From a checkpoint of a small transformer trained on Wikipedia: 4557 steps.
Each number is 200 + 30 x the weight over the matrix's rms, rounded and kept within 0 to 999. Layers, rows and columns count from 0.

# k: layer 4 attention key, 224x224, rms 0.0605, rows 152-159, columns 112-223
# q: layer 4 attention query, 224x224, rms 0.0601, rows 153-159, columns 112-223
# v: layer 4 attention value, 224x224, rms 0.0554, rows 128-151, columns 112-223
# o: layer 4 attention output (transposed), 224x224, rms 0.0481, rows 128-150, columns 112-223
k152,181,211,193,231,222,220,249,190,195,147,175,225,249,174,199,167,205,240,164,179,158,238,211,215,179,216,232,174,222,215,187,212,275,194,206,180,216,212,176,178,246,251,234,207,190,206,183,160,211,195,269,217,192,152,213,256,180,209,170,201,199,153,180,177,193,152,187,196,182,186,193,232,166,246,200,217,207,217,210,189,191,191,202,171,174,202,196,238,212,177,229,203,184,273,234,203,189,214,181,195,212,184,165,183,182,231,197,217,185,183,170,183
q153,185,161,196,236,152,234,197,231,217,189,194,203,208,227,170,213,211,179,200,264,217,179,171,250,215,205,215,159,194,202,192,227,183,227,202,204,211,166,157,188,236,219,190,210,235,126,239,165,225,169,205,192,200,189,190,193,198,211,220,171,194,243,177,227,219,207,183,216,191,191,157,247,178,208,222,231,172,201,201,202,176,170,198,211,182,209,217,182,142,184,230,175,174,202,206,185,191,158,225,200,146,196,237,196,183,193,172,209,205,196,188,221
k153,206,210,191,188,233,167,187,188,181,236,199,215,154,168,224,222,201,230,177,183,189,172,181,204,192,217,237,242,149,188,202,221,180,197,203,236,199,209,171,169,197,177,226,195,187,199,177,199,199,217,176,190,218,226,213,156,227,211,149,209,184,205,215,185,205,237,190,209,217,200,208,177,183,177,210,152,201,256,203,199,213,227,193,160,199,198,205,218,214,201,180,198,208,189,180,211,207,260,141,186,192,198,225,207,195,256,195,158,186,231,230,210
q154,181,216,181,190,183,155,196,201,222,224,200,201,188,211,174,218,191,178,191,232,226,199,214,191,234,175,196,171,188,194,201,202,223,202,227,226,187,181,193,229,200,204,209,195,193,180,197,197,239,207,230,207,235,228,227,152,180,193,254,219,155,177,190,195,239,238,229,187,201,170,191,191,209,204,220,192,214,192,204,176,214,201,210,172,184,190,235,182,175,189,205,198,233,213,165,171,163,217,178,220,207,163,186,177,230,183,222,197,207,199,212,173
k154,207,254,176,192,233,205,193,230,213,184,230,222,200,182,182,192,214,188,224,221,189,221,210,208,205,213,232,185,205,147,216,195,207,183,201,211,201,213,198,188,175,217,177,226,192,228,224,204,199,198,200,208,174,197,177,226,192,212,178,217,220,218,212,205,219,171,194,167,205,241,167,187,204,232,191,200,179,214,151,219,241,206,195,236,206,177,197,242,197,179,186,164,156,178,218,203,203,190,179,189,176,236,172,219,208,248,175,221,188,220,196,220
q155,185,193,180,201,168,227,238,232,183,195,183,204,246,140,190,221,195,201,221,188,217,197,210,206,204,170,173,159,168,236,170,223,229,209,191,220,212,200,170,222,205,196,235,213,166,191,210,233,186,211,210,161,186,225,207,198,222,233,216,223,215,148,178,192,202,194,202,191,198,192,155,222,157,220,240,248,266,180,204,200,266,205,198,164,181,226,185,218,183,197,249,196,162,232,222,196,249,209,202,230,206,206,155,187,269,214,146,228,187,219,159,198
k155,192,202,203,206,187,206,202,195,218,199,168,181,201,180,232,198,216,189,174,172,202,261,250,175,190,212,183,206,226,165,172,159,217,182,184,249,181,174,224,249,217,188,187,216,195,222,195,208,186,197,167,208,186,244,203,205,181,182,192,208,195,181,273,227,246,227,207,231,219,238,180,233,186,227,198,133,229,193,204,193,189,221,200,211,190,126,169,231,178,193,179,157,177,201,172,214,179,192,212,248,163,213,166,164,185,173,201,216,191,201,194,183
q156,179,173,188,206,182,206,215,261,199,183,155,203,170,192,195,231,168,188,174,235,211,232,170,207,211,192,223,186,139,181,236,194,229,208,171,212,146,207,220,199,219,215,147,154,243,171,165,229,195,225,220,227,218,214,202,186,191,194,220,191,179,221,216,227,235,199,185,182,203,192,186,207,224,235,228,185,218,209,178,163,160,158,203,201,177,211,273,206,199,212,217,197,210,163,129,192,194,174,190,190,223,135,213,164,196,203,200,198,199,202,207,164
k156,228,191,182,218,224,210,187,170,170,159,192,202,203,191,167,205,197,202,226,213,196,236,197,197,213,238,217,201,176,168,189,202,170,207,163,217,240,178,148,210,173,205,205,235,225,218,200,197,230,185,213,226,227,232,201,193,197,205,201,178,230,254,236,205,243,211,184,201,183,171,206,196,229,197,163,207,257,186,213,204,201,223,202,191,233,188,211,145,234,235,175,186,192,173,234,182,196,178,230,239,212,191,209,195,202,224,224,183,228,192,153,219
q157,208,228,185,185,236,204,222,208,180,208,212,146,173,170,217,227,204,202,226,243,216,238,190,163,224,198,238,163,172,229,174,182,192,187,215,188,198,196,142,221,203,201,221,200,164,175,225,215,182,194,175,199,222,181,209,215,212,210,202,221,174,165,166,261,195,195,172,186,179,181,166,230,185,231,215,191,258,191,185,215,196,207,227,170,147,178,214,199,162,181,224,184,207,207,243,184,197,250,180,207,193,169,165,163,235,193,182,212,178,229,154,245
k157,221,210,214,174,176,237,200,251,213,206,219,219,223,176,219,220,191,177,134,212,236,224,215,215,145,175,152,186,192,165,231,143,200,189,172,203,202,165,217,231,234,206,205,211,189,182,201,201,183,211,197,215,202,227,194,262,184,202,189,191,183,208,263,228,220,204,193,234,219,228,189,225,221,215,161,192,207,207,205,200,197,219,182,204,241,171,205,184,172,176,180,163,203,203,182,204,190,193,217,232,158,169,211,177,148,187,185,206,214,202,178,211
q158,228,186,201,183,205,189,183,207,213,173,260,211,189,212,196,216,209,217,190,176,209,219,197,215,197,200,198,244,224,220,183,251,166,166,183,222,210,197,235,185,198,173,215,176,214,195,170,216,203,213,189,191,218,201,197,238,202,205,182,208,194,235,225,215,175,186,170,206,199,216,242,231,188,209,192,206,153,223,164,218,203,211,178,234,201,204,163,201,208,210,204,218,164,183,219,243,240,170,198,209,150,168,229,169,204,211,170,233,195,220,198,216
k158,195,195,204,215,167,160,180,205,174,235,191,195,189,240,209,222,196,198,220,206,207,197,205,181,204,179,179,224,190,161,218,203,173,196,190,200,204,185,202,225,186,166,207,214,214,212,192,200,192,176,211,177,225,190,187,171,206,193,222,212,184,217,192,201,205,247,211,167,189,206,178,190,214,202,202,190,210,161,203,170,202,181,190,217,257,219,227,126,208,263,148,201,219,213,208,184,246,226,192,186,224,216,201,244,201,163,225,171,210,228,211,157
q159,230,168,185,189,188,217,188,216,206,193,149,198,170,198,240,226,194,186,207,278,197,214,184,176,222,204,194,163,185,176,170,203,188,230,171,216,177,199,200,187,231,190,175,190,259,225,169,207,214,254,219,179,199,190,211,162,219,204,200,164,207,195,168,235,240,180,224,213,194,183,211,188,208,207,228,197,220,204,210,165,180,162,186,212,151,187,178,188,189,240,216,184,218,174,173,185,223,196,226,214,226,226,207,211,236,156,185,215,216,193,208,200
k159,208,208,156,171,229,192,180,207,192,199,194,215,206,203,160,176,178,181,147,209,214,211,179,218,197,195,233,177,175,183,161,215,201,211,196,157,192,194,202,223,175,216,210,190,189,193,235,185,212,182,155,226,229,222,209,195,168,201,237,212,201,193,220,159,200,184,191,172,191,185,226,223,239,199,167,178,176,212,229,242,186,215,225,161,195,184,220,173,225,183,195,131,226,227,225,213,208,169,172,225,188,199,207,179,177,231,184,149,189,173,250,210
v128,275,215,222,212,214,196,181,197,184,231,168,220,218,218,186,196,228,149,202,246,116,150,191,186,182,145,230,219,246,207,234,234,195,198,209,176,160,192,195,163,180,216,151,176,152,237,208,177,246,206,162,186,285,276,172,228,196,165,163,196,202,172,191,203,235,187,182,222,200,168,292,187,191,144,196,176,146,222,194,240,218,164,190,185,142,206,189,175,186,211,196,167,184,198,135,192,144,196,233,274,214,232,156,192,239,176,162,276,184,155,231,199
o128,207,217,159,244,113,163,223,166,208,189,215,229,168,185,172,240,174,220,190,276,186,206,205,222,152,207,177,171,218,243,216,205,213,149,175,198,173,240,275,144,185,127,169,204,214,145,200,198,190,213,171,180,156,234,150,200,265,260,190,208,204,221,166,209,131,206,265,216,219,206,214,247,175,185,275,207,159,232,227,179,258,161,260,172,199,187,192,209,176,191,129,184,171,148,235,251,214,179,253,209,177,132,209,203,196,155,246,197,111,225,187,198
v129,183,190,177,206,227,222,208,199,236,153,200,214,160,178,216,135,177,213,155,186,180,155,197,159,197,217,223,203,208,213,134,149,196,148,197,200,237,185,212,176,271,169,213,201,201,237,200,199,186,169,258,177,159,133,211,220,185,174,195,223,167,210,233,191,180,209,223,150,195,188,271,142,162,195,242,190,170,235,215,235,191,149,170,231,236,230,203,193,204,220,209,166,158,211,245,238,283,247,207,208,155,266,217,265,217,247,174,200,237,161,163,240
o129,214,195,219,131,135,173,242,234,141,159,151,219,155,174,159,196,200,185,183,177,206,206,202,191,231,172,262,163,172,180,189,250,182,287,212,205,150,201,179,248,184,180,217,193,190,111,191,175,205,191,235,196,220,285,186,197,164,210,226,187,208,172,237,153,257,171,200,223,228,212,179,256,214,226,206,180,203,188,165,190,162,193,197,222,217,186,231,205,199,205,121,259,184,201,165,187,186,176,184,181,256,196,183,315,185,207,202,193,135,258,232,213
v130,185,178,199,202,272,201,159,198,208,186,176,207,186,231,162,175,207,159,221,209,131,246,192,166,179,219,230,246,195,161,203,191,172,165,215,138,196,181,207,203,217,197,229,213,179,223,194,201,186,190,224,178,226,150,215,184,188,150,150,239,175,188,204,209,169,199,171,228,236,259,175,243,147,228,185,217,234,132,201,178,212,202,168,197,198,192,187,252,151,222,233,167,249,219,248,236,260,174,206,186,246,228,183,252,169,194,166,226,183,229,182,157
o130,286,191,151,246,115,227,217,214,269,207,158,229,199,228,188,244,145,230,209,231,227,153,215,203,207,161,181,209,238,188,164,209,211,208,241,222,169,241,196,251,133,215,199,166,196,266,219,186,222,156,227,224,210,170,173,260,266,212,244,239,219,172,158,206,263,174,202,193,163,166,165,200,225,146,204,213,194,190,171,199,204,214,183,222,226,176,196,235,221,173,179,185,193,159,219,181,196,235,214,216,223,185,175,189,234,193,202,165,218,203,274,205
v131,186,167,189,191,192,228,191,192,145,179,220,162,196,214,181,179,147,194,180,230,228,203,211,204,237,229,245,211,236,196,218,196,203,178,213,209,204,191,129,195,237,148,220,166,202,244,183,196,190,199,252,192,208,143,233,190,234,215,241,250,227,214,233,243,188,178,216,194,224,198,170,116,210,172,268,255,234,165,154,207,196,182,171,257,233,205,188,221,256,203,209,190,134,231,186,231,213,265,207,185,111,227,204,224,196,187,176,193,164,128,192,160
o131,192,173,186,160,153,194,234,179,180,191,160,204,242,190,226,160,204,192,174,154,191,199,210,170,215,187,267,176,232,235,235,220,155,225,234,200,214,205,166,266,225,228,219,189,207,171,222,163,185,221,207,218,208,236,184,217,167,227,167,140,191,201,193,189,223,189,169,215,169,153,189,224,217,213,195,193,211,195,217,143,231,153,175,200,187,218,152,186,207,220,264,180,173,205,195,187,155,216,218,254,257,233,160,241,230,195,206,232,179,246,155,170
v132,190,195,205,193,142,248,194,220,216,250,225,211,152,201,155,206,180,240,156,267,103,240,145,231,210,199,199,207,117,199,221,203,205,161,191,170,161,198,153,187,182,219,189,178,171,173,190,222,239,161,204,195,250,195,184,193,175,171,231,195,180,159,222,229,229,207,123,200,201,196,161,260,174,177,216,207,243,221,211,202,252,212,152,176,172,133,171,167,195,221,199,205,236,236,156,201,177,198,192,202,145,141,192,194,198,138,225,260,226,215,168,211
o132,195,237,150,222,194,254,213,172,229,171,177,178,184,171,156,149,208,197,201,203,211,211,219,218,197,153,216,169,215,187,236,216,183,221,249,177,213,254,185,209,178,190,220,179,204,173,175,149,236,217,226,227,177,231,111,209,257,226,194,124,211,257,141,181,163,221,235,181,174,189,132,219,198,204,232,207,153,171,192,194,187,135,231,235,175,249,235,208,179,192,211,165,208,230,227,212,208,138,231,180,262,188,219,147,226,197,201,144,186,179,179,170
v133,200,160,209,230,228,250,159,202,262,190,187,235,177,222,187,226,149,213,213,170,198,175,173,259,217,200,181,234,199,212,253,159,144,181,225,137,236,188,157,181,201,208,217,223,213,254,215,229,190,165,186,168,144,208,235,182,153,136,193,183,226,212,200,210,153,200,181,186,180,224,159,207,272,192,201,168,193,203,187,213,197,199,238,195,204,235,203,243,152,178,239,215,196,294,207,160,250,162,248,204,203,206,222,174,208,206,186,191,192,233,207,199
o133,180,207,213,204,209,232,217,184,236,217,166,197,207,261,238,187,236,197,153,255,219,214,263,145,272,127,197,226,133,203,195,212,155,276,179,173,172,177,219,233,220,239,182,166,245,235,218,263,252,167,250,171,170,171,197,211,178,238,182,266,180,159,171,179,195,179,128,167,220,130,198,177,235,215,194,139,192,169,226,230,209,190,177,199,196,220,208,161,195,201,237,163,250,137,185,142,155,187,141,158,163,262,246,144,186,210,219,186,223,157,275,197
v134,188,237,194,230,214,172,193,188,207,247,251,214,148,243,187,182,157,163,185,208,221,237,169,218,148,137,188,181,235,146,173,169,187,215,158,130,178,189,199,151,243,188,161,230,206,160,238,211,204,204,141,215,217,152,166,196,136,183,189,180,137,226,215,197,161,170,219,187,172,203,225,243,195,148,172,185,152,201,239,213,267,244,216,147,209,204,165,197,190,227,198,223,240,241,239,154,187,179,207,217,199,191,152,184,254,181,156,174,163,226,199,201
o134,207,173,188,220,194,181,194,225,250,173,320,212,226,221,198,229,232,190,239,202,152,197,208,198,200,191,192,242,207,226,225,200,187,159,167,187,229,218,175,169,193,255,201,184,199,259,192,141,173,228,209,198,180,158,233,201,164,194,145,219,279,195,188,212,210,170,215,202,181,258,202,218,188,126,175,197,248,171,212,209,164,176,235,190,221,215,219,151,172,201,204,163,217,222,237,193,220,165,243,140,140,226,222,177,210,167,227,176,202,135,206,169
v135,197,238,206,215,157,226,186,178,136,229,233,221,197,240,220,175,204,127,169,195,159,145,203,226,171,182,180,109,174,208,150,188,166,189,232,169,210,217,247,176,181,232,207,187,266,193,232,211,194,206,138,228,173,200,176,199,179,203,274,199,209,225,219,219,237,202,187,229,169,189,187,252,294,160,176,207,158,239,188,230,163,206,230,181,188,238,185,229,151,212,191,200,186,203,176,208,151,189,223,206,251,216,217,216,202,185,248,210,182,231,243,152
o135,216,184,193,188,220,194,142,150,221,211,228,169,185,218,148,179,172,177,175,248,215,202,246,216,178,188,176,182,177,195,188,257,150,198,167,170,246,133,236,228,229,167,194,209,198,226,199,235,205,178,158,196,187,154,237,123,172,188,108,286,238,239,194,124,187,196,186,138,158,209,246,151,209,209,247,134,185,188,276,214,225,198,237,172,240,216,204,183,184,187,205,154,220,163,264,227,231,251,172,175,167,271,200,168,218,185,202,168,214,210,228,231
v136,180,152,175,218,187,194,207,238,226,199,264,241,130,101,237,186,190,226,191,215,193,207,200,241,226,173,228,236,192,231,233,187,150,173,224,216,166,180,246,168,169,172,224,200,183,229,262,227,181,184,214,191,215,213,246,189,195,205,180,95,238,221,198,156,226,202,173,239,248,205,245,167,210,247,188,176,206,229,170,197,204,211,204,158,166,197,171,203,236,200,256,173,177,179,153,177,208,229,141,206,222,201,210,188,187,202,184,182,174,222,214,217
o136,175,237,177,159,216,207,204,203,226,217,167,183,196,207,196,202,184,223,201,236,211,173,204,194,182,181,202,176,128,142,166,207,181,258,201,204,161,160,137,193,213,167,165,204,252,194,162,224,258,218,201,240,187,236,190,151,190,233,241,217,192,249,221,183,170,143,199,144,209,217,172,196,175,239,224,168,165,223,209,234,222,152,210,217,187,186,208,192,196,170,178,227,210,262,205,169,206,169,155,215,236,197,213,137,149,243,217,224,209,188,206,212
v137,236,233,251,137,210,244,188,159,258,212,157,198,242,237,190,252,169,183,166,207,208,199,215,175,197,222,159,160,197,176,199,131,218,223,170,205,234,223,185,202,163,271,141,210,151,176,172,180,208,228,207,219,121,205,151,144,171,202,139,225,293,202,187,145,179,206,156,216,179,239,147,222,198,189,134,202,194,215,186,222,200,204,268,172,179,176,165,165,200,245,208,219,191,206,188,191,219,222,245,242,226,212,218,217,190,227,182,194,237,199,200,242
o137,214,244,139,260,126,219,177,257,195,157,151,239,210,247,212,232,204,179,196,198,217,205,220,228,168,228,206,270,242,188,191,246,193,227,212,229,200,187,279,168,253,207,261,149,221,200,200,226,206,213,177,160,194,162,174,285,196,198,162,232,215,222,145,193,225,193,249,143,211,193,219,214,179,237,203,223,169,180,263,220,190,191,245,206,227,174,163,274,168,170,212,214,254,182,210,222,250,184,162,204,97,195,231,200,203,168,178,209,233,190,211,211
v138,239,197,183,241,205,173,158,198,225,179,219,203,201,205,161,169,228,254,194,206,147,233,189,255,175,211,243,205,137,201,228,250,191,204,217,229,215,177,197,158,205,175,168,189,124,245,248,228,185,190,202,178,243,193,225,264,234,228,231,196,186,195,198,196,240,176,160,232,266,223,267,213,246,188,229,235,201,174,164,254,156,207,201,118,201,181,221,232,216,220,117,205,217,208,122,144,157,199,165,210,208,228,138,237,166,201,168,197,166,215,195,195
o138,202,174,145,211,181,146,196,128,214,206,211,231,219,176,187,165,198,215,152,222,217,208,183,154,209,170,134,182,211,177,232,173,227,155,162,203,195,177,195,155,188,206,157,126,245,229,172,239,216,242,197,256,242,238,174,205,236,232,189,158,201,240,209,247,151,207,179,241,162,168,192,320,189,239,225,166,232,277,253,150,231,138,149,258,202,198,253,212,188,226,196,130,158,231,256,230,173,205,157,232,270,193,228,205,240,248,195,208,183,209,186,222
v139,172,236,196,167,250,186,249,228,215,203,278,185,158,246,173,213,177,124,135,190,224,258,204,160,166,172,227,159,218,256,153,206,182,207,214,177,232,201,211,181,122,238,181,226,166,133,242,191,186,217,289,181,181,204,194,171,152,220,258,187,200,183,214,177,192,230,201,177,168,237,204,243,224,231,123,232,233,207,226,226,245,236,222,247,184,195,205,187,163,175,215,207,157,114,187,226,203,235,190,217,226,110,166,148,169,240,162,242,211,180,207,251
o139,267,176,193,174,189,208,212,200,129,164,225,187,227,213,195,197,204,252,210,225,210,211,182,201,191,211,235,239,174,182,177,138,228,214,174,171,235,170,143,194,205,259,229,250,164,208,176,205,226,202,164,207,232,218,202,204,234,155,225,222,215,234,268,211,232,203,219,169,193,190,165,214,180,220,221,213,215,219,170,193,171,144,216,172,221,203,232,163,210,208,121,205,185,249,186,189,191,131,248,140,206,252,252,180,182,206,177,176,252,212,165,144
v140,204,169,206,242,262,210,197,190,162,188,236,171,226,135,170,207,183,221,229,129,270,235,184,219,219,243,242,227,192,213,235,189,151,190,172,257,218,223,94,175,194,205,199,232,188,263,150,194,200,182,225,202,203,191,256,189,209,201,205,239,190,193,210,236,178,182,234,194,214,202,194,191,189,197,230,183,202,229,177,249,166,165,188,226,227,201,178,230,204,215,232,286,209,210,261,228,248,250,204,211,209,185,200,233,211,230,174,206,215,196,188,138
o140,242,181,182,187,192,245,163,174,219,133,178,187,172,217,228,211,269,155,234,194,169,228,183,146,204,227,190,214,217,196,165,239,232,194,161,191,195,201,157,210,168,244,166,171,235,182,217,208,185,186,231,237,262,154,241,230,203,205,212,195,165,178,239,164,158,174,81,151,135,197,222,182,226,170,143,181,187,218,197,163,232,207,162,159,191,189,174,199,197,254,225,218,217,215,195,140,201,121,206,216,245,265,174,234,236,192,136,198,274,200,208,203
v141,222,235,237,156,153,266,258,267,178,177,248,198,295,155,168,208,244,188,215,251,150,237,193,187,212,207,153,190,164,188,210,211,226,202,204,260,222,207,191,234,230,169,210,171,191,205,138,174,200,221,215,159,226,192,132,125,186,190,139,216,244,210,161,93,222,165,213,211,219,229,193,206,196,230,196,303,209,166,204,201,188,168,146,309,214,208,247,159,219,180,254,180,195,146,182,178,244,289,142,191,208,210,275,230,161,170,182,190,210,192,203,172
o141,168,220,158,225,193,202,161,205,225,200,212,170,165,194,192,227,119,176,192,207,250,236,181,240,133,234,163,227,226,171,200,175,233,187,274,238,231,166,254,212,150,155,187,244,255,201,229,221,165,206,238,198,251,240,197,219,224,187,202,223,193,147,211,212,163,169,201,175,206,244,153,142,179,238,243,196,187,194,176,196,222,128,182,191,166,162,141,220,188,154,197,218,144,214,178,240,205,238,150,232,198,149,178,170,206,213,156,262,205,255,190,209
v142,135,155,209,195,232,154,194,221,254,198,173,209,179,182,185,162,270,174,237,222,195,171,177,184,164,198,175,173,156,199,230,194,223,267,191,233,222,179,193,134,191,215,216,177,154,157,224,244,253,199,267,206,162,157,189,235,163,227,159,160,149,173,212,209,220,209,215,213,219,243,186,214,143,213,225,185,195,160,201,196,202,248,231,273,215,180,174,189,233,161,194,225,228,148,267,220,227,221,191,256,197,193,210,165,217,217,200,176,188,190,190,220
o142,209,192,187,161,212,227,221,175,194,192,208,186,211,209,251,201,182,212,218,186,187,213,114,184,183,221,217,203,189,181,168,208,236,198,232,177,203,219,181,262,184,238,205,155,149,223,227,158,180,198,175,233,255,252,163,185,229,209,217,222,197,219,220,260,210,155,219,239,174,187,179,200,202,267,195,244,240,189,130,230,167,220,163,208,214,232,193,169,223,179,195,169,198,288,226,222,182,137,207,156,179,123,255,204,251,215,201,163,223,199,193,244
v143,172,207,199,190,192,205,153,251,225,139,215,262,228,196,186,224,215,193,167,146,200,237,215,120,176,209,223,206,133,189,174,174,230,165,223,157,201,207,200,233,204,239,237,211,221,224,227,202,218,212,239,173,184,160,202,205,182,200,182,203,204,161,219,148,290,149,226,125,186,195,158,226,137,234,168,230,196,251,173,168,223,204,180,224,173,219,203,161,217,194,228,240,156,222,219,229,205,219,178,164,137,160,207,137,173,201,205,171,238,190,208,233
o143,253,214,187,175,223,268,230,215,217,249,159,164,227,209,175,190,175,207,257,179,252,145,248,298,200,227,208,188,205,157,186,176,249,242,241,212,176,200,136,202,184,268,183,211,190,201,242,210,198,185,218,187,217,211,243,184,209,128,218,214,205,188,224,171,221,175,181,198,237,182,117,140,182,236,227,159,186,206,211,204,164,197,182,169,211,192,216,169,181,192,217,152,222,196,212,197,213,198,194,205,216,210,181,169,218,235,149,217,248,202,187,201
v144,206,146,217,158,181,184,218,140,182,225,213,203,147,224,238,254,248,191,229,214,186,202,198,180,208,227,139,224,225,208,245,173,233,182,169,246,170,185,209,227,192,169,210,206,189,177,231,202,211,193,168,230,154,163,218,202,197,227,248,213,152,194,224,184,128,207,210,186,226,216,200,193,202,252,220,165,278,241,237,148,178,213,221,153,226,181,125,213,192,195,153,226,247,184,242,166,179,183,205,177,236,256,205,172,221,254,250,180,214,163,233,241
o144,139,213,220,213,232,178,221,196,198,266,240,207,174,246,215,201,162,235,207,133,182,153,204,237,199,154,202,175,217,168,163,213,212,164,164,143,144,161,177,238,233,167,220,184,170,228,140,188,220,168,215,183,179,249,226,179,179,160,208,209,223,262,268,218,208,201,242,224,230,213,199,178,185,207,159,234,227,175,150,202,143,285,218,202,208,242,286,240,202,217,229,226,221,221,184,183,177,188,203,187,200,158,172,171,185,224,211,183,203,250,143,196
v145,235,211,220,178,198,255,186,159,278,299,242,223,198,152,191,157,107,166,258,205,185,241,194,184,188,122,221,225,200,243,230,172,223,240,136,155,211,184,269,236,186,208,218,191,205,234,180,207,209,233,182,209,251,205,228,194,196,194,211,251,187,232,204,221,215,189,181,223,203,197,189,274,203,230,214,186,226,159,209,139,212,182,235,164,167,193,196,186,146,184,236,173,205,213,193,155,182,152,198,215,184,221,184,194,220,173,206,185,224,267,208,194
o145,211,256,161,254,221,222,167,213,203,266,193,205,176,229,178,236,178,274,156,276,186,171,211,186,191,168,143,155,153,173,234,173,186,131,187,154,172,217,189,223,206,196,193,195,235,220,185,146,221,242,219,229,229,150,161,210,230,235,162,214,244,198,144,226,217,189,207,182,239,240,208,178,247,135,183,147,201,206,201,256,194,249,195,182,236,193,222,228,185,97,184,160,216,227,213,229,219,183,181,211,209,214,201,168,241,205,230,190,191,206,230,235
v146,184,140,176,220,186,204,244,188,151,205,210,227,159,178,272,172,172,233,217,171,192,192,207,309,185,163,250,195,234,250,199,187,166,198,179,172,176,182,242,180,224,193,236,152,286,173,159,213,214,145,210,218,186,215,241,195,174,214,264,197,164,156,208,232,225,157,225,213,175,116,183,175,209,206,249,186,253,187,202,248,181,226,158,195,157,258,232,249,245,189,178,164,193,193,240,283,187,196,162,162,168,180,198,175,202,219,232,211,152,260,296,129
o146,179,223,263,134,235,205,202,159,183,218,208,167,194,189,199,198,201,199,206,238,196,147,162,76,166,174,240,107,178,218,164,212,212,189,169,137,236,207,170,207,181,195,199,209,165,154,187,189,210,250,159,201,221,193,184,116,251,204,203,170,217,196,253,150,202,195,181,230,187,203,276,168,190,198,162,170,218,188,163,214,205,209,199,185,219,178,216,164,179,212,249,160,201,258,191,175,255,221,216,248,226,189,190,170,218,226,185,239,228,151,196,118
v147,270,240,220,227,203,155,191,174,203,186,183,165,193,207,186,207,156,233,172,193,210,208,223,143,144,193,245,233,292,245,245,182,199,193,175,242,184,173,240,178,206,260,242,196,241,150,179,204,226,205,222,207,236,235,220,187,196,219,181,228,218,167,218,192,234,246,213,237,164,221,169,179,153,171,143,168,182,212,231,227,237,189,205,224,165,150,181,184,180,241,204,203,217,178,202,181,183,160,231,182,188,212,204,190,205,219,130,256,243,239,182,261
o147,240,218,236,192,141,220,209,156,159,165,245,194,252,231,211,218,248,229,184,200,167,178,189,138,159,229,174,257,265,241,178,195,165,211,251,139,222,175,222,153,191,206,220,199,168,152,148,183,213,243,184,165,185,170,169,284,212,226,125,149,222,169,197,226,206,185,268,194,224,201,235,288,258,172,272,246,201,197,134,130,208,203,235,150,200,211,177,218,195,224,169,219,168,189,197,220,221,133,250,190,131,216,196,186,221,219,189,181,140,137,208,192
v148,165,113,215,227,246,186,192,192,255,227,176,201,223,216,151,181,285,197,188,171,187,201,195,215,230,206,260,254,214,131,268,292,154,245,183,182,200,215,200,263,202,174,199,188,212,227,201,208,229,198,178,218,218,201,195,237,142,187,215,223,206,201,226,227,182,215,178,160,196,233,193,204,138,234,258,147,223,200,181,181,222,204,223,164,249,162,173,234,129,186,199,262,228,164,230,184,203,147,228,205,223,185,191,230,244,207,183,222,162,232,198,179
o148,179,203,217,202,164,205,202,158,208,254,214,291,177,229,256,197,219,226,207,192,161,169,205,163,261,186,203,198,197,227,180,159,227,183,167,205,171,222,181,188,181,240,233,177,158,232,169,207,176,182,216,189,194,199,152,226,270,204,239,175,208,189,224,274,214,185,202,177,210,184,215,259,249,229,113,209,187,180,183,205,244,247,168,207,184,230,223,182,186,157,182,214,218,169,178,183,166,139,262,191,239,140,214,186,234,174,237,215,210,151,217,166
v149,209,187,169,219,280,213,194,203,251,266,229,198,229,262,241,196,256,228,206,205,161,176,188,184,186,163,220,276,217,234,195,302,231,235,205,170,209,169,292,282,159,215,173,189,145,214,200,183,167,169,210,235,220,196,250,231,257,191,185,241,228,201,222,171,200,178,166,223,244,175,207,205,213,209,132,172,123,213,154,213,238,200,261,172,164,159,151,223,217,231,176,191,182,158,195,223,149,179,205,165,232,172,145,229,198,237,239,214,187,187,219,157
o149,257,212,108,275,166,214,208,222,214,241,166,237,223,113,217,200,203,200,215,227,215,190,222,228,239,225,144,157,193,172,200,207,205,192,143,186,158,226,172,187,236,157,178,209,212,225,143,254,214,254,190,172,224,196,180,170,234,224,225,197,227,232,223,192,263,207,206,150,171,197,191,242,237,214,177,185,227,252,258,221,205,258,173,191,248,185,176,268,191,209,149,193,161,146,213,268,179,167,171,254,182,186,185,206,172,183,204,181,224,285,162,205
v150,164,214,201,235,162,207,187,181,122,232,176,136,168,201,215,213,218,228,227,180,142,157,217,153,212,228,132,178,201,224,196,142,270,229,219,247,195,237,199,156,234,184,215,181,234,202,150,175,202,228,171,200,158,215,198,238,212,200,250,119,185,204,228,214,215,190,225,196,216,201,198,203,263,175,195,153,223,228,173,235,174,158,223,174,209,242,192,165,194,190,160,199,227,218,166,168,170,195,252,192,171,203,210,177,224,224,196,206,189,144,210,226
o150,162,213,238,223,195,183,173,172,175,190,171,207,213,206,225,175,204,188,186,102,174,221,185,246,229,201,203,247,220,217,232,220,188,194,192,195,222,184,236,182,214,155,165,141,171,204,194,151,229,170,204,213,173,177,149,170,143,177,118,200,216,248,142,121,188,279,192,264,204,165,188,192,187,159,235,231,146,186,204,145,184,223,231,191,184,256,222,217,208,222,269,145,185,190,240,249,219,220,152,211,210,196,195,200,200,183,200,210,155,214,172,170
v151,157,197,201,188,189,139,264,198,155,162,208,180,282,141,201,164,209,151,199,165,237,201,209,204,223,195,192,222,191,218,218,161,225,174,201,199,203,211,265,178,181,189,192,227,184,258,172,192,154,207,239,176,150,213,166,173,210,205,226,190,190,188,189,189,263,198,221,234,244,306,244,155,217,299,238,212,155,296,225,199,151,177,217,161,193,184,218,182,227,220,186,210,211,168,203,245,205,212,138,253,227,184,158,187,198,214,161,132,201,252,217,163